{"num_hidden_layers": 10, "hidden_size": 128, "num_attention_heads": 2, "num_key_value_heads": 2, "head_dim": 64, "intermediate_size": 640, "vocab_size": 4096, "hidden_act": "tanh_gelu", "norm": "layernorm", "norm_place": "pre", "norm_eps": 1e-05, "positions": "learned+rope", "rope_theta": 500000.0, "rope_fraction": 1.0, "qk_norm": false, "attn_scale": 0.125, "bias": "all", "tie_word_embeddings": true, "parallel_block": false, "init": "normal", "init_std_qkv": 0.0542, "init_std_o": 0.0121, "init_std_up": 0.0542, "init_std_down": 0.00542, "optimizer": "muon_variant", "learning_rate": 0.00723, "beta1": 0.9, "weight_decay": 0.013, "lr_head": 0.0089, "max_grad_norm": 1.0, "warmup_steps": 200, "schedule": "wsd", "decay_fraction": 0.777, "decay_shape": "sqrt", "final_lr_fraction": 0.0, "batch_tokens": 16384, "max_seq_len": 2048, "doc_mask": true, "train_tokens": 147800000, "max_steps": 9021, "dataset": "wikipedia_en"}
Each number is 128 + 24 x the weight over its row's rms, rounded and kept within 0 to 255. Layers, rows and columns count from 0. Numbers have three digits each. The size before them is the row's rms in percent of the matrix's.

# v: layer 7 attention value, 128x128, rms 0.144, rows 13-63, columns 0-127
# o: layer 7 attention output (transposed), 128x128, rms 0.131, rows 13-63, columns 0-127
# q: layer 7 attention query, 128x128, rms 0.0921, rows 64-65, columns 0-127
# k: layer 7 attention key, 128x128, rms 0.0957, rows 64, columns 0-127
v13 075:121137114110088118137126153137141160133138160156105142145127070097071142112163064135123151123120135125121115156158146112143145070177128140135140114126112163105132159093133153127174132110131152139119150071128152112177114131103113136120095104103122114105113123108151124097137128131144142111126150140149065128106110110122117158135144101102144107116072157123145117111173140152126179155114
o13 071:149097121130176142124113151132096115092120131104169190129127131139104094118148153127109129158144110146132177113115161115149110150152075123125130170113140072126147137144162121119071106119110164124156078171135134110147134137140140104173113115145159110138106112096094124150161134163104134100108110101110135147148079093155148105148122136128119109147105156125114132152130136076114119094140
v14 078:150124103177137102116116117162139130159146077124116131110120131106141095076115086149111130127154158097130154138116131123157127118128100134084119114196143116092127172127131190139094144155141122094157122153177136145168107126122140138092113132108140094100148149128097156138104147165136163126141115104118118125095135096135131109092131121117137109130135142079161117120109173133097132118072
o14 081:128114133108163144098172133134155138088150136144122153144187090129154112144150133108131113081117141137100084111134156147122136145100108117158079162118137119139148139131121150158142119127119131173139171102115098133124110135107090131152137121129108135163127097080089178143132135126163108133098086131153149077152122141135145077109120094113123131137210132136130127138146145145132105094152
v15 082:161112120153110105154112174144101101114141115151108139148114112118130137165133178130128129109129158106072104103118144151150174150153123133131130177138110114130096094094046120124125125106154102126131134161124118121119086123138141164120156150140161135129120092115105152133085144109114139110127132143118159099089076058142099111112142153091156125139128101132117106151175117126138148133120
o15 079:137121140140133139090148116148138136138126123121153098101108137145107137109173082098102093095146099084155112121109117126156096134114101102109109096098145141126139151129125110167148157138126143106146108095101162137068143098064107151173131114138109114137100176103126134159135126151126163146145130120184159170112113128133153131135163125089090134173165139168148113119146120153150110116137
v16 077:133104099143116140133118089137145132132102126115093118110132137106134130083125143120108133092101163155111136139147158066150169157053092121170127168101145152119137104150125119093121125047124118106170154134113112127133161139149114115134110130148128110126169138109083167131115143153114118145148169111140164141104141120091140139101133088119129125113113139124157145129146177133149137173112
o16 076:150140132162138132125179176144099114118123114107122166146188098124143138085146120115151117146112118153154121122188135127118072151124091150136124145134155113144110124105089130139132141130125146137109098082147087103129082129165127134123119149089118126130138158124197083110109144085182125146121112118119099142165117122170143110152102148089120160120133133102150102126154131114113133111109
v17 078:153163111154129147133123145125136136154126093137135115132167160144125146143185130075155095141109136144102106089161175108118146147129128089074124119134110144131126156138161134121111093131131144129153090140143130146140104157151129100143127133115128085088106163150115164138105145109118160093174137137168144136140129141118172111074188121089128131126141106140145071125136135133074138138128
o17 070:157134142119144118132156127145135141112105104129131083197184099106143145086133136096144099097131166106130163093147169086155107140135114106067156145100172101101121119110093146132091124129114124130154160137146160153116136121122139136082134148154114106185129115131104154116188127122128118114074109094112120121144150122105146119142103111129103113149123139114149137110151125154136089121129
v18 071:116093147116077081125113157121122087053134147119140115142128146097107162140123135157127127130134110125146089133106140062122125158111157151157131134070132115127175121134142097156138114124135128150071114101115136128143173099145157141157156081128152132085132121131104112107127114153173159121102117151117125115140159135134133123102154106101102098142116184105094126131114145129137129146158
o18 064:143115137138141188164134131154138124125111160129105107096118087132102108066128134141095181141145127140142142137092096135123102138115152149142150144159154117128126158133142099068130094112138117122157135098111155143121110099128102120136131095112172149097115095114165110117133149139144151209160118129123111199134118139125119114118120125184124100122126130123099103152150160128144093105127
v19 077:156152106132098141101122108185131161105116150167146128118103132146107114179117157112123116110169171113126149114120113096156146114161117116142115128118109145131160154154203131105142119076135125146128138158145105175159145124090125153134118130136161152116127130137136133119119122110083161088149122138177118113139150074134155123132164128145131140128089107165170078101147160142101116122129
o19 071:089066161123152179128176133102160114130128118131111186124166127127131131134128135085145102155129136137132116141098116109131133161131113095107111114147103062106125123131113135158114181133107105187141137118120145138127125159135115170104134139106124112165146119143168130147160163131097111117110110112104098111090128132136126163159139165153161133133126165179115146081133121143163148123122
v20 082:117113124160076151112119097111150074150124140123120103144137114119134133114107148109121078133141182132152153124169132134162158144121168121085134118159131137113144156105125137107138110134143127164097102089164105157069113164114126111138093159091117123112124133126098155159131155111164112119109106162035128114113169117135148142131147127145135127102119114111101167145152129132126161131144
o20 072:103157158161096133152147153155122140158119162113091119088104120149109186105094080105140154148118105125126106103113111143100141144103080130103140156123156131172152180133114126121108073178121131142156125115118125102130116082160128128158174104100131145131116130153131168098128148128110085132099110128143151117134159120144154110136093152141141120145160101155145143120088118128098144091109
v21 079:097096154147107151097111124126077149177135150081100131083122085153119096098126121137146099107129138125089104124141106130173123127131144138124146119136151124124168119139136089179147160088119125134117163136115124121159078129138131109128110130152103105142111168119139096145107090128178121121159125148084136132135125121131152120153105142155127156156144107121155065133108148091159074137152
o21 074:101145127151153123130120100036116097080122131142151124123118122142155165146144138095122117138120156126114133153108121159071096148151125120146103142107077101151136116147117133132143123166161111106116122148150154088119159068174120157125133151136133128123105164124125135161129111102096145135155139153157115100142121089125125096083162139151134162097099098125111137125119180111139158147126
v22 083:129144099162124143135153144117149150118156137115165115171118142185103080136097167135179102161136161124168113149123138133156130101175093109112120113110113168107104122083116112169130119157103153153179134096152127126151166131180152138098108132176096137102096102118113117132138145170097100117156125140120098124118151124128149121146074117117112137124103138124101120125103121160126111126122
o22 073:157079107111173085124080106150158117170109092097106119088140128169135135108130128125153139103155120147125153114105109101128117129104128167100141187138110144116124161120136144117125110127151115144115118137156096117126129143112104129169117155100098107108097147125177147149110109159145125122116087104127159096158143117098102156158142120160190121108107103122129140098100117089145182130113
v23 076:131141106128122163123107097143138114107116113113055141139158134128127157080135144137120160120157120133139134117148125133131139098104103111077124145123134127171136088135129121143114136143072111155053084139119156115168149130125163142101133143083153142127093149137126074134132111134130099096135127077082124137111110139157124126135132131125156086158138119115132096146142133177089090095105
o23 072:135114105133095086139153118123125163117121144159168098111148123170152149173112111132103135132178109126062119124142188185138110149138105105169136122149150105111072126142133106094139104126129117121170172107120088135110143107105129117114106107133159172123126183110130148094132108117107109146115116139119118143092112125119099157148131135151156111152133132194117150131107120101127113124141
v24 070:138168124137114135135160107132079122150123119164118114111103077072136146111119118130173162178133115162146127121090118154148139186141140110154148149161134121101128093120110110064150124130134125144079119141112133188153115102121142152189129150113164104124128150159136145123150077140136145125121129095088152146141121095137099129112131109093125097112135142143133116116163087116129120121135
o24 073:120146168116099127142100184102107173076100144144115117120118176114142091117108121120098178125166146114121139143127166130121126081166136120096130101128163144068142119168158114127105128142114135124127127107126120093119152119088072115129091105062154141113159083147098153117132142089104118130136122107122153134126137127156121114150142120126114144187122162132125152117139138110156122132121
v25 076:128147109145112143127147133119110112132125124105153111134116129100112156119136160134106146127141111116156147150098121138085127091094161171170105130140140078148125160127162130080096162167115130136112152158133125112149098160147145127139130141177177134145121127122111187157122140125147169136130161154113097143119087128128206113099150138156095153177116112116119142106167131098127132153170
o25 077:130164122138165153160134127116135083115118118131137142125096106166123127108095154155139100108077133129080114131140095144165154167118163098120130155117092149130103109134138160129139165129109133107178156107133158098151089094132108143085167094133121099140088120148114135119110142098123121136129110132116184179175160147124099145128143092124143130159127155129109090147163177137107123138134
v26 076:171107129071153109105133164087118140119095106117135134141120132141131154129157124147136158131096094133124175158144101115157108106121120082096119157157150127122166091134150100148186053112093092159118117111147149142098136116134121109158095144111148152129148140139132164127085136128165155095127131151116126142107110112101076114128112142099124097126131117132120124141124164113147072118144
o26 070:131122136092184126146140137110139150114135170158131173082166120132171113190155129126120102192152133081146127135146141118143127117146116143109134090107131126129098139135121110136160120106168108126130144118060083144150116094107146122133177117143133165109158105151126074144134080118126096126105155146179108142078112130139139133146143126134113128119118145148138153111114120127150097114132
v27 069:093092135075137130104126132079130149106106110133123129127105125151143170135095157141119133120137118142138127159106128157111148115117116150185088124124146123097122133146113077076145157140158143127128087133168143160144141134156126088108125139074146115186127147103152099153141108178157099164153138157136177109150129134154160148118120124154150107137122121135104138084148133114109088157148
o27 067:105131151130093144146088088087121111154165155129165128103080130135147115112128116134112137106103171101130083133152104085104145130159141157143180112127121103122162106119125169156106123100134128122136101119143102117112101117121110167113109108157167121143133128156116153090105135115086120131145154171134103116116084171147104134132135119114151196091111122109130120113082148116168130149096
v28 087:167164130074094148109097135118143156126170109115111100156114121160133108097122130132162098128151132131137117152132161127109118121121109104133130126142114144146075113177141113146144151124133117084142132159095141119098124135133144151123137111152176136095105148105153100165148138152105101132146152129129123114090092161109112143079117150072146155164182105143097111127169136138193115124111
o28 072:108118146144135111103155080110082192168121081135156120146131126147144107147134125154082131098135135122102137151161118100162093084159126128173112145147100151116075116139123162153098150157133132150131139109095131173134155127133123123130130109165118132099152155153144117126079098121106136138158075092116170116102079161147145146108137131138139145133128116139152140167102127119106133123104
v29 080:092102129072112160135106129121115134096172152103148140152136118146148120150120131090132158100101104119137151101111112143135086167128134143159149132135139117166070134143158096101156101110112157175124114136107133141160154139116113112136129140107151074151125079125110104135122099110097099146117134128163112159159102115171128106125133138064167150112113136119126141093136167171120152092126
o29 070:111103113105130122138096130120129124143100120161124100125113138094141152120120101108140138143131121084116153109150139111111122094176153130184121089093111100110135107139160105107146167109153108142127116181153153133135127101140096168134093149155132162130124116142166114125121127139129092116084157133123120146155106126093106142130108084145166187111112131094097147127158132113091080084067
v30 069:124160136141151098092134152111147121139097152091103117159108116121153059095110111105121129141101176157109133151111163130112142132160131111120137098146098143138124111112099160119116103137154132141094136110124115139106126104184094159157126154114106151153171191120158116122118106139098122145093120155135111145094109148120094139111126108133074099102159130092135091114106101158139172137151
o30 070:164167164118073119088097101092102109129135130124120117132129148116144093144162160109145153140142146154131080117141116167103150130105081124108130141117184148086160142130136132063112113109142146126164133147144147116142127141107110114115094125115075115123161102113111102107136125112132159114147154126134131044135147119149157111140135138158144125165154135138116160155133110125147121173104
v31 076:121107082138137138138107148111180195154154121075099110126108122166130125104093108142123158118129140092146129109152131092095120164118134144115144113159137117105109126172112126123157143118088088135129162120169137126139148093144127178179126154088184143128140117110131111154167151088128148117128143135130122146142149135154144111145122149131075122115145126139162122122182100112106106095132
o31 082:149118163098133139140170125078089128168158158129071111090110127148146133163131128082179109133130111143104116128135116119137118173130125157178078142120145154136079092112149118122142127110162115132105167113154117142134131131111122163083129135145134104132128095129126175107116099134176106122115128121135103116117142105139150172115117120123129135175102140062085105137137119126147100144119
v32 079:097187138105106155108104179102132165105124102111105128133145118135138100109162126125094159143156164169192114176146151144117142122125124138092134122100078120120108178118122110116161103134125116106175113133102118118105108105132149145122139143126083116173120145096088116107116139117141133125131101122156126120160134137146103089122134125177103155129119183117178136138154106112142132099112
o32 067:130115101147153126138086117110090126098167157127118093165145110161128101119067177121086085109112123107117080133178131118125096155153161122130075150095097142130112114139111112108132121108136129130101103128156148126164152099135090117121113136096164107147132119094183125125151146111155139161130160084127151125135132142115108127097092150135126085141126125122130152156082162141141125140153
v33 077:159181126090134113132144119130147134122114133139139106114143153139119128135168141118169082147114121122174172147173134176134140151143167114120134173133155150118101126120123134112132132172110080146122129119126139097129114118112112131089133120121091117094178144107098144146100114124174149124089113111122114117126096104080112134142101111111162080124140063161084172147136143132139168129126
o33 075:151139143114105118134123119157108158186114132136154103171125112084132162109143119144113114113167123094122146128072126119160121138118088129088119106086110137166088101181074147157143079096113138138124092159113115114138159148135102092144132101113095106108128132120103128116147130111117135136099147151148121108115122093173107111140129112162119095138159090115188103127119097117121114102131
v34 073:170155163058126126143116111127122118131124156166096159118156131166096111135139102131178129154122098117102108141152093126111154140110132152100077125138140155094128150130115113127079103173120145163117098133119123124132145156135182143131124125144151122105097124108165107148136138113169154108147151164106133141100106135104129159129169135191109149093102105108152112142088120144096146137114
o34 067:102142156182083154146083123155138166145138160122128103111081147101152121141107129163113126097168144125096092131096139101133111113142132122137203142126119119164160082128104142149102126167124109102155184140134140140136118131110117095139112134117113123095103116115164158128110136139073129130117076172105113118155141138101174142120105121099119112150138132143119138133151110152134143164158
v35 077:122124175129139121156099171123127115130143138109132124118154107111142113103167108159132134133144142157110202130119118139141162145082118152141134147115158112122126103144058116127121162117101148103130124109101133124116147087165155168134134094153153107113152178150118138134100141086148111087106106154137107101123114117180170095159155166102120113128113156159118113147112172166132129137121
o35 071:087135093163121149100121114059099113134111143127162125159137145080125135126167173148130124120145110107137121133163112118120085134140185116142094127170151105125122148132138119128178079129164114119159161136134113143166149105092171097146142125139104111090103106122114143157146136152115116152113162142130136132140134159115128149102133127147114180120137123103149134097191139097149095112144
v36 075:133143122183142147153147119128110173052109141140142110136152133126114172116112113132158100135113170125146143133157196129172096154138127142104127149134171107114104159072127161129151158089108120065125121105117136130110116116132147148141124087174108120148148121104146108103130115147140145105135139160144149111107123112109147150101090115147147098152157150120134106098166116135112118100154
o36 071:169142123113151056124142152100124086113121116092115139134145125128132113130146125109105088078141108152178122160111154124160126139106174141141121109107101159134123116172089112119064077155145127107159133152126132161140128118133075124136136128092155096132090137117123145146127156128134139134144114103127130176150137133126105125170135147142109132174125088121134170170121150103137097130159
v37 074:115148155132149104141154108127120154119101131065156116150141139174145114135132108170127156113136127144111132109115179131174147140118121135101111115152136133157149168158143144126159086101149096105136135113112126120096167113145081140119126144126130126165071166132121131103132084161138133082141147135093114115116135117151168090127125123169132133125094143174068157092159129117163123160126
o37 071:143111112136124103096128099053161096120150145149123095116147112088192147149119164100132108183138142171131135067166083107156128108137158113122149134111113141128101155163131150100118123134128123137141113115151126147175115115102145175144136127132155145094159102133101109150175124110146159106151105134143126125117128131134111152130077130115106124110145111112152128164087152137160138112120
v38 090:140088126121125101153165094119168114142127115134108133082098084127115139097154144093135135142163128145102083149165113121130130109151120093097139135118165075123113151098112093151147090116153155086115114131108131110122162135117104107140118138111129167138150084104110150151110120114129142097107154186152148161111144147150141102099142127124118084110058129148117140124137131095100117150083
o38 066:118131152139118160142110125145136097096105181119134161167096145133097114150139117170093141159114143124161133103142126124126130134134102150136078126080130162129126155193145121159096125146142112159155142107144081118134104131116151144183143124112132094113128106115139116113149126139161130143124059069124121117137107121140107135125107113126098108111120145093153153137145074182157111166123
v39 083:144140072102150112096117157128120131129124134129134148111165102152137163153162113184109101109110140139125075141089105118138157138131111180137173114142137094095124110127159128130144126136157124113077106150108145130137117112120136120111145115144193092145152046081112116113133115152133158126149149129119130126112103108106130136094107125164125146137122152120131132114115125093192139110171
o39 076:089120168116169155131085138153127101108140097145150150125078084130120058134116122111065102158130117093104166132140144107128106118119149182153121136122083104136112126144140112114123158135093134125103150110167165122137134124110129078153128106179148136139077135091124124126121103109117125139162136144128101115163138122161112134111144131128106155118156150104093148121130175109142155119147
v40 079:177146149127112138136154146102143108110101150134144098138114135128112114122136104133105166138151132139113055029145167126122095141133138115103126128153134130096140165133092111143135145129119180149111142129144145122113142110117144093134164141179134145104142167111102117145109120119104129128115123113114129124140122140089122119162088116141173122093141116133125092121163143164077075140091
o40 078:128100070078152093114111127125125143122125177121119123170110139165148143125153146081114130138138191161127151157126131101102110104091096124134123062106125123104139167083139146134128105151130138124153139182097098138128125130121113139147084142096138102106071130101124153130102098131142135098142137147117130180128130159149129126129092152127136109143127122143115133164150125171150098157109
v41 084:132102148133156149168130156145106095136116103102152103124092159107155156131109117099126170097101114139117139147115140158171139134131161133111111103141142115099147107158135121118159154106126161114148121139114097121135128094111114144162177130128145078135146138105092113171119117145167143177101121075135114141169119109101075159127095152157086119089157157166154140127113097150103117146135
o41 082:134121141097118125078132163121076129149140152163114112082195156113117111110104123142095115181116158145161118125158160118123151161140132093151096133100101132144129140152150108114151119097114147107122149135128131151107133108146103118105126144088110164115165087160117098120099134116133127107141180152149100133076151146166105121108101139131138133127126142080105142103162165162152161136129
v42 087:125133117143116125107157137124122099171117123080137118112110194098115119178134098122166133147120152072089118147116156192125142143128130143115111153114122112107131158092137128131100115150110130107110106081134137099101138141093174141139115173053145114134134155149135128099125126153086118155093145143122138126154159145132175128117103146133110116142144135139160151158132158100172131107112
o42 067:126134160154121115118113105125145104133120152124099097114149087150125133118124123135144155139168141144089093115122138123146133144102139092132135090137166195111103145147149168149130155150127107088142108161130127156115140108132090131113141096168106124161127116106097150127117145145175115132130127127117093141140124155159049137165093126119131105086159182158120130173133103111099175142152
v43 074:124170123124128125143122152073125145134114135148155130131142157099099173093143127092144132172102104109089105136089152101094152149121143147138133110172073118122132118132149122134118147082150100059137133140142123118104157126080161139130154131118095148131131143132103156124129123086147155122098149127100134147139154138134139085113124069097159100101081103152144154133109123160129118118167
o43 073:118148108124143126131166140122114120111115125135150090143067118088153133119113120146108141122133141119087139137159081114102107141155129111088159123113180151167087144140127156104117097129100182121122131144131104150153138142145130096107163154126108098130079102131157114119121180135152150094148132138149128123126102158125127155110095114120153087117206147124079098119167155135110124109111
v44 079:149123117121146171124090115154176096077112107168161104118128151119161162141163101139086163100135097154120110122124117144097134119112133113112161153135114145127113159100118127143098078127118173082124128125152140140112141125151119148128139146122165144072104104124138134148132137099153147138108189109141117109135145055136157128135143126154140138110114144101103114110177138155082124122159
o44 079:141120125167114105125147122134124139150127134090112137126111155094167110112086144135130104142086185096112125100114158110129153154097142168118068146083161096138130127098121115149127105149113132148164136113099174152119099148108108112166137128139172134126123144117103136147113118141120112104124095132126127190092148150110091144140095086091162144132096158175152122112160145146103105121104
v45 080:137083144144044146084117122140112133144150132137152113122067131126113116091112153132124134111120151159119130119172135152106135117114124126122137163118103097083141122127125128161150181124133149117136086108139156135113150110144101136123147160126134171114093098163129134128125161137170165118143144096124130143094159139145097171152115132146116123147118135125123178130045152159109134155137
o45 063:115091111129121162154137111065173099136121127131094130159128104121117150110127089127107103120139142114138075113125159110089160125174113144107157133120133139129126132079119145155142083099114151136141134109125107128111131075155102115167126105112106088151188146174131125130119096159109157129113153160176112114132121174113159116129133135162122126117131111090113154122137132080126128178117
v46 079:192169124156123146096135157106132141144140136127124105112139114092102101091099129095126104109126117131144094142096111105155083155176129094107132120123163141163110159117121092178105123122154118133122162119105076152114117173155155119122118131107172125129136126169115153157127139132100075138064152148099114142161119148144146144148176131150122119139127168114105121115108143108139149135114
o46 071:119111129105137096180135154081151147142108126131150079135173115135110113139126112130147144131179162138107153121104095164148140123091127176119126154086121093100122084154145174084125139138115134110131099142099154159141143163097145164147154109139114115128112134123134114114130110132155116112112103080117100122201110117074136101101125109135086153144117107168149131146130101130124138109120
v47 080:143117160123118121128115113110096056146157107163112120137116123155126116114159137094149100107105128092171126133111151126139140110170131136154125104161153130121122124115135134114061143147099130150137148054154097147091100156132114090107141132114170147143132168098125128104156085129130151153120131077172142120115137094152133120086135126133133099120136144130099135187132157161114149142143
o47 077:083116155162118122103116150132175182151115129129144123160109130138111170127165103117133114091099151148102114110103138162134145162132083139093174130134085149121146139105154114123119127167112131111122124139114184109124128154131097122169126110177115104144161139094115134145116174134106140130128186137139127153092138110141111130105110122137146147104202134097151159121122100104111097106130
v48 074:085127128137123106142122091129120128122116138157134134129104128145175115129155121112113111096121157125117121113084134117131138110106169125135152135178131130098094144149154170140141061099092164142129121079140156104114099153131141161167110149135100141153139084175177120089115093125161097133102135140128131123128132170143150131110120116164112080111179165155099133104088136130117107134155
o48 078:112108168118124096119145144081148146116108114111124159120132132112139179117086126119165153125151101120145116128143149143140146144108127132124167129136142124132181150106119065104064131129122107125125149166154141169138112140168114133118123069122151126091139142104104121153096122091104086106154162132145116127145128075126073108132091101107141118142125132141138173129149137154144174164108
v49 081:164116147106119093108115124117148146147107106148140111142101156108154162122125111062148103116099122149099151120115132149092157110107131089145117129117147148151141136113137111132130082140159119172147142095079097111156158087138134170114136140135084122148109124120137129153136159111133132078147116110100184128115146122108113127160121140176150070136140110129172194099155158123125128119119
o49 070:121125139187151087120147124150131080125158131114124145118156124156145125127100169123133140144153152102115154130144143112145165152125131091105136137120178137135123158138141180132172150078149128116101120196138111125145110102140115076137129177104102118088127175115152081079099115105145164144123099121146118145116112111134114141138144153115118106153121096177131117139117096120135152095119
v50 080:132123172106123150102093184129148115126172129084121127124120137174147125101102099076138139179181189151112116161115121150144145096132090132108149165153124144129125131141075114109155121131138137145128108123144120160132079137115134133115141132153156132111151124115128131180160146123146157114148079119146148144150136126140126124179115087167131149133135110141181117114138142114177117126119
o50 077:100115117164138176131112105091079144118102140128134097102128109157164095139129123127105106149131143103131109139122104105106131179130148149138117137106163103102143141104086131134139199118117089139137143133098139151169178101126129137132106116091138099149133151128133160107125105145141119144131121156123162047132097108135122118131187156126138154116164135134123144108092089173132112135153
v51 083:159131103130163110144160126124122138161099117127102092152132145125170131144146164116180105121147150120101100111138084150105133105107134118102118111126117140170131142178106111141139145129098129145099126174163141121170128131162115079171148117108144182117136115126099107128117094154152135126147105092132137127155167136115143111118134126121098140138043144129139145086125165104181130136158
o51 081:116197124067124143149159118125160123153102155125106144061126114100130123093109141146126124127111154122142151137114136127147126115149139117158146142120109122100121121104185116146136106110170153124125124059124130113110082138104183089126137127141115075152144133135155133118123135092147137151139093125121168085106134106144102114114109143139153103124132106151080135126129141160175144122085
v52 085:124123146172072117149138163160128122139145138126150110088129118125128163188106087132117116126138152166171148115122149118124176143147101109121104126099129189126114143148138123158110136136110163124108130139140139156146106139124152109133092184121109123134151123113141162133111100147144097119122167103094123147118151142144074145121164139143150086202100103113143114117140078125142096133139
o52 083:157076148124123099157122101133135152133132125089113113159181156161107104111140092128135148127135123128133134143125146144170136109171150135130176113123125085137167150117127166097091129107135103128148130131128116109096180128121094161098156132101120138138081127174070149137152141111146143122153133115171108129164145114140113177145100127129135112089176097149128092158108122116129140169148
v53 075:165066126123124132166144138136108097103077145155122146141114154144140146109089142125136165114124086116146120172116129107141128088096186125154137137140113114116093138155143162138153138115090143150148120120139126120093104141123159094099101122132058119136131093105147123129154098100089129115118109127147127167090128092141157128133140095109176118161134137114140137091101078136140126139168
o53 071:091110149133115110147107166117169147139100078157148178127124146138137151132178129147106079105155106075108134095127088129109156155164115147120139103145112139117143158153126128111119124093129098133120132094117093115117151133143113148129104141116188159140135128148110129101125156148101118124147154128134086142157157128103074108146098098099150100152082156129125122145130122179125090137096
v54 070:102178121158142113135140100099092059145141101142136115120149125121141165158115139145126127089159120143120116145150177120120125108108095157096121160142121132156097127124142149137115157102132135121169154146145120116113177140121146119129118095089130131150132128107119122166113172139090130137083135210133150139121153098103133171103126097145118138129136108124113113138118131104097118060085
o54 069:168157127160123097145173168157151147147164088083145126106157102147109111149153096138115103166097139148091128125117111108149115160092158094133130121137136137130109078093141126119092126137152135095155086125133094138107069141136115153104114149153101126119150137129158125104174152116183093072156110101112119148128126166142129110115137112137108105118144122149125123085165135126136138133117
v55 075:138134142117123150139178115105114109110132128143134138182150134119104121135106095175110104147131089140129158150137127069125156112132121121146124130131093125123134101110148168098128128130136148054120167153140112102130143143133090172135115095159116132140110069137136124151063116156135180141078141113125091132135117165131138073135135128137111130143130144142153100146123166079132101145149
o55 074:150109081062117098185129156099134122149108090103148156098149077102105108104119149120103107126108143149136119124158113157119120140106141143133111121162100147139154133122099119142124143107101149122141160091085116136141096162153140096105161132139134136089132098138141127126176160139114141145135177112148162122091079135113162133086110108130147113158077131124151136127160104133103147111152
v56 074:116150121104118150111108161144131121131146136136181121166164176120166109086071128168109169061115097098102102139139134147115160131120162165100118152084114144147117115156119126140145183145129166138109127134099149165146138153133115108113124127126190153147134144117139159130102121137166102128128112141153165140099110123108145110158123112148173113154132115127142154148125124160116124093104
o56 074:125120119133101102137136088155081113145164088180132122103096124132143141137101072129095132143115143128121111123129165127120116134087133109141108143123147116129137109133118137155133093122110129084147140144062096103139116146059126150095142172132134142132150152154156121157110151154123137165163117125109093106136133161159046123107109136127108128090178102118099121127150125115134103143116
v57 075:098113158101144164133133137148132121126118122119090127149115150134092145130132164146103133144104142141158111160110105153117129132107117173160138115128162139161112073148098131139117113102136109150094096123134137166153121144066147139091141070109081121059112149135160157120077129147136097126125116142165141128131152107112101172128148122112111130109112125120101128170093110101073118140155
o57 077:148130140141090136166149115153095136095127133112163136073131121082136146121123114132109173136129098118100118136127128118146105141166108128125133166165108099130148133119105098109169098132121138107133114133107126107145144100163149120145075116130158147154129150119102072166110159130094084132146097176077083133135143146153162126164164122142095144109141112106111105108144119164181140129156
v58 075:109111145129133122136171121123120111126114119164133102168144120178114104181119163111110123149138123124139127153124118119083115152120116150111127166097078161148118123104140138149136111128117144169107151146135164083131120111086116142108133150104140102156132126090105147068132135123117124124085130116112184125156079125129128163114116139079111168121173147151085152098097112173116155159145
o58 077:111184102084095184101078098152089128161136085122149166097104158106115153084146088147119158140089102141072136119131151100157154112119117121128163104120135136152094115124115144138156141118115098131134117145120137160081133140159143116165127140107103117130136131137108102127105140109157131155091173098121122121114144136107158138168110103144111108136141164113145146145138152099118145161104
v59 072:087137121201144135104127123089122162177138147125173110129149180138182116123159136146125141111164125129117139152142120152142117164143114143106128132145165134144113104115096106138136098133097125090110126109105106116087134153116174110076119116151154119169103152089163103140108137167109108157147154107160124116141092133104114132126166136119164115120109106118161117133130120082102157159134
o59 071:159143126139118089134118137133149148191181101156123102118119111176141135137142147122104134101073160124161076132134117130132116142111156101119079126114119135108090102085112163109152137135153126063119132156160141100123123140127179126151120140156121160145126121138118146163142165094099125091141106135166095148153095149117124135142169122112089130121101136147134147161079104143126125138135
v60 082:176174087142189135086151091109105149120144113116116144125090103152106155124151111164123094118187138098165126145109124142147089115124103144129137137079131117145124117133081098099123152086155100129152093123120103132145134114113122137145111114104136141134110097109133125134151141088109165128096098154138116148124121153127117082153152151145153110155133160120140102104127101185121138150086
o60 076:104126146121134141177083132114154102127142130070148109145146152113090123155130141125110125137166140139107111150188084102145118167098159150164141110176121094106076067148145147144123125124144160157116145135136141127147148149119141136152094159117149090149153148126149167122127126141134113174119089121159143121110111111127108121143159115103094123162097084116151145125119137096141103096106
v61 075:111108144154115107107143135134142168085124122135125143131097073135160133117109098176130147129101151094138133141144150073103143122138158126143148128118164066119151148121129114170119116100119108116133135140133126134137166183106148103088110141107158123129078133151159179168136168126118124146083132100138135121121113127089110101097153095185147167132130103122098093118131137156131155110142
o61 074:120154104111160109169159135106149139104127090131139126155108151124140069090091115108135119133101111155147073105069083146124159125131126170137116125118138097147121119099113149129147148127123119133123138131082114193118080152129128189126131131120137142145098127126081109165131113149133115126156104117182152140105158095168133145144083121140094129132101107132108128100143111103105110128141
v62 075:137096103156118174118101108162138160136096103138145121131128118094137163127148141119105135127100143097112152089136105133172142130119121148145158121148143128133113117103127084142105122103090176172095117121127173141110132158127090087079113094131136135118141096110144125179099164166170156138121123160097142162136123110156084108123156126127103096122165103152101128156108118166162142099124
o62 073:111143149123150114148110145107117116093124130126115102151091157181150126111137085148139110120131097089114157130120153109120131111152119126121063141138149107129152129112127096145164131172176104149170178098139129120133073158121102185165165140156128119084124139155074077116121141123114090108141133141113113111114132122139158144104082117107129121130128142120141136103145132113095100103166
v63 080:083106124089090128121165116132099140129143119162112141088128115156115122108168136104121152133156139118098137088139112118124133106169148110105122132109153161172148122137122158076138122119157160126145149135138164128127173156099114178099135103093108157077141151083151143157106111132109092121145083118150176132139116110135073143131112149130113118108151181119120164119147133145162151118116
o63 073:125154135107142157089138123082141165129144114160132089137100160134133129136100121120175160113143180118167159133118155161114116153138110107139100112109159095126147157127119074163132149100162140126094099168125126122099129127148100108196081129129125131142102131158142106084123106132138119164121105126062108149108118126097146149166142105117124126121129138103145144149131115107069128115140
q64 028:197136154143152132148159116115135127135105133136155153156120118122116116178106099145152128138113094122130109171144155116123142092143109141143126109136133122111111095126111155180097153166104103139121105124157146132161130144114129174165130124154160085178149121114119120154148097114160164161120111088130139121138153134122180135137123184134129109128155129143194100137094099143091156140152
k64 036:133135130139128175093173140145139189130143112142093134124143119126123121092103142116128149118146159166130121102120116146125126151135135144156168205158121097144137161142135102103156141054157151121135147135153127108130119128114125138127134160108136135095093112121143131153143145134085136094083140149106128160110116163129113111095122083113147139140131170109084145115152145102188107107166
q65 040:087104097152125066127072116103143163126084134134077144132148134150175135107103116103142129130109138117117181073147110102117157128150149107113102134102127141130139140091150128093147098147149140108104118110142149115107149132194133132112145159118089133116155109112141121104174148123142132116129164105082128146100157164135108127154114117143145144174092146111120105088135121126135150108107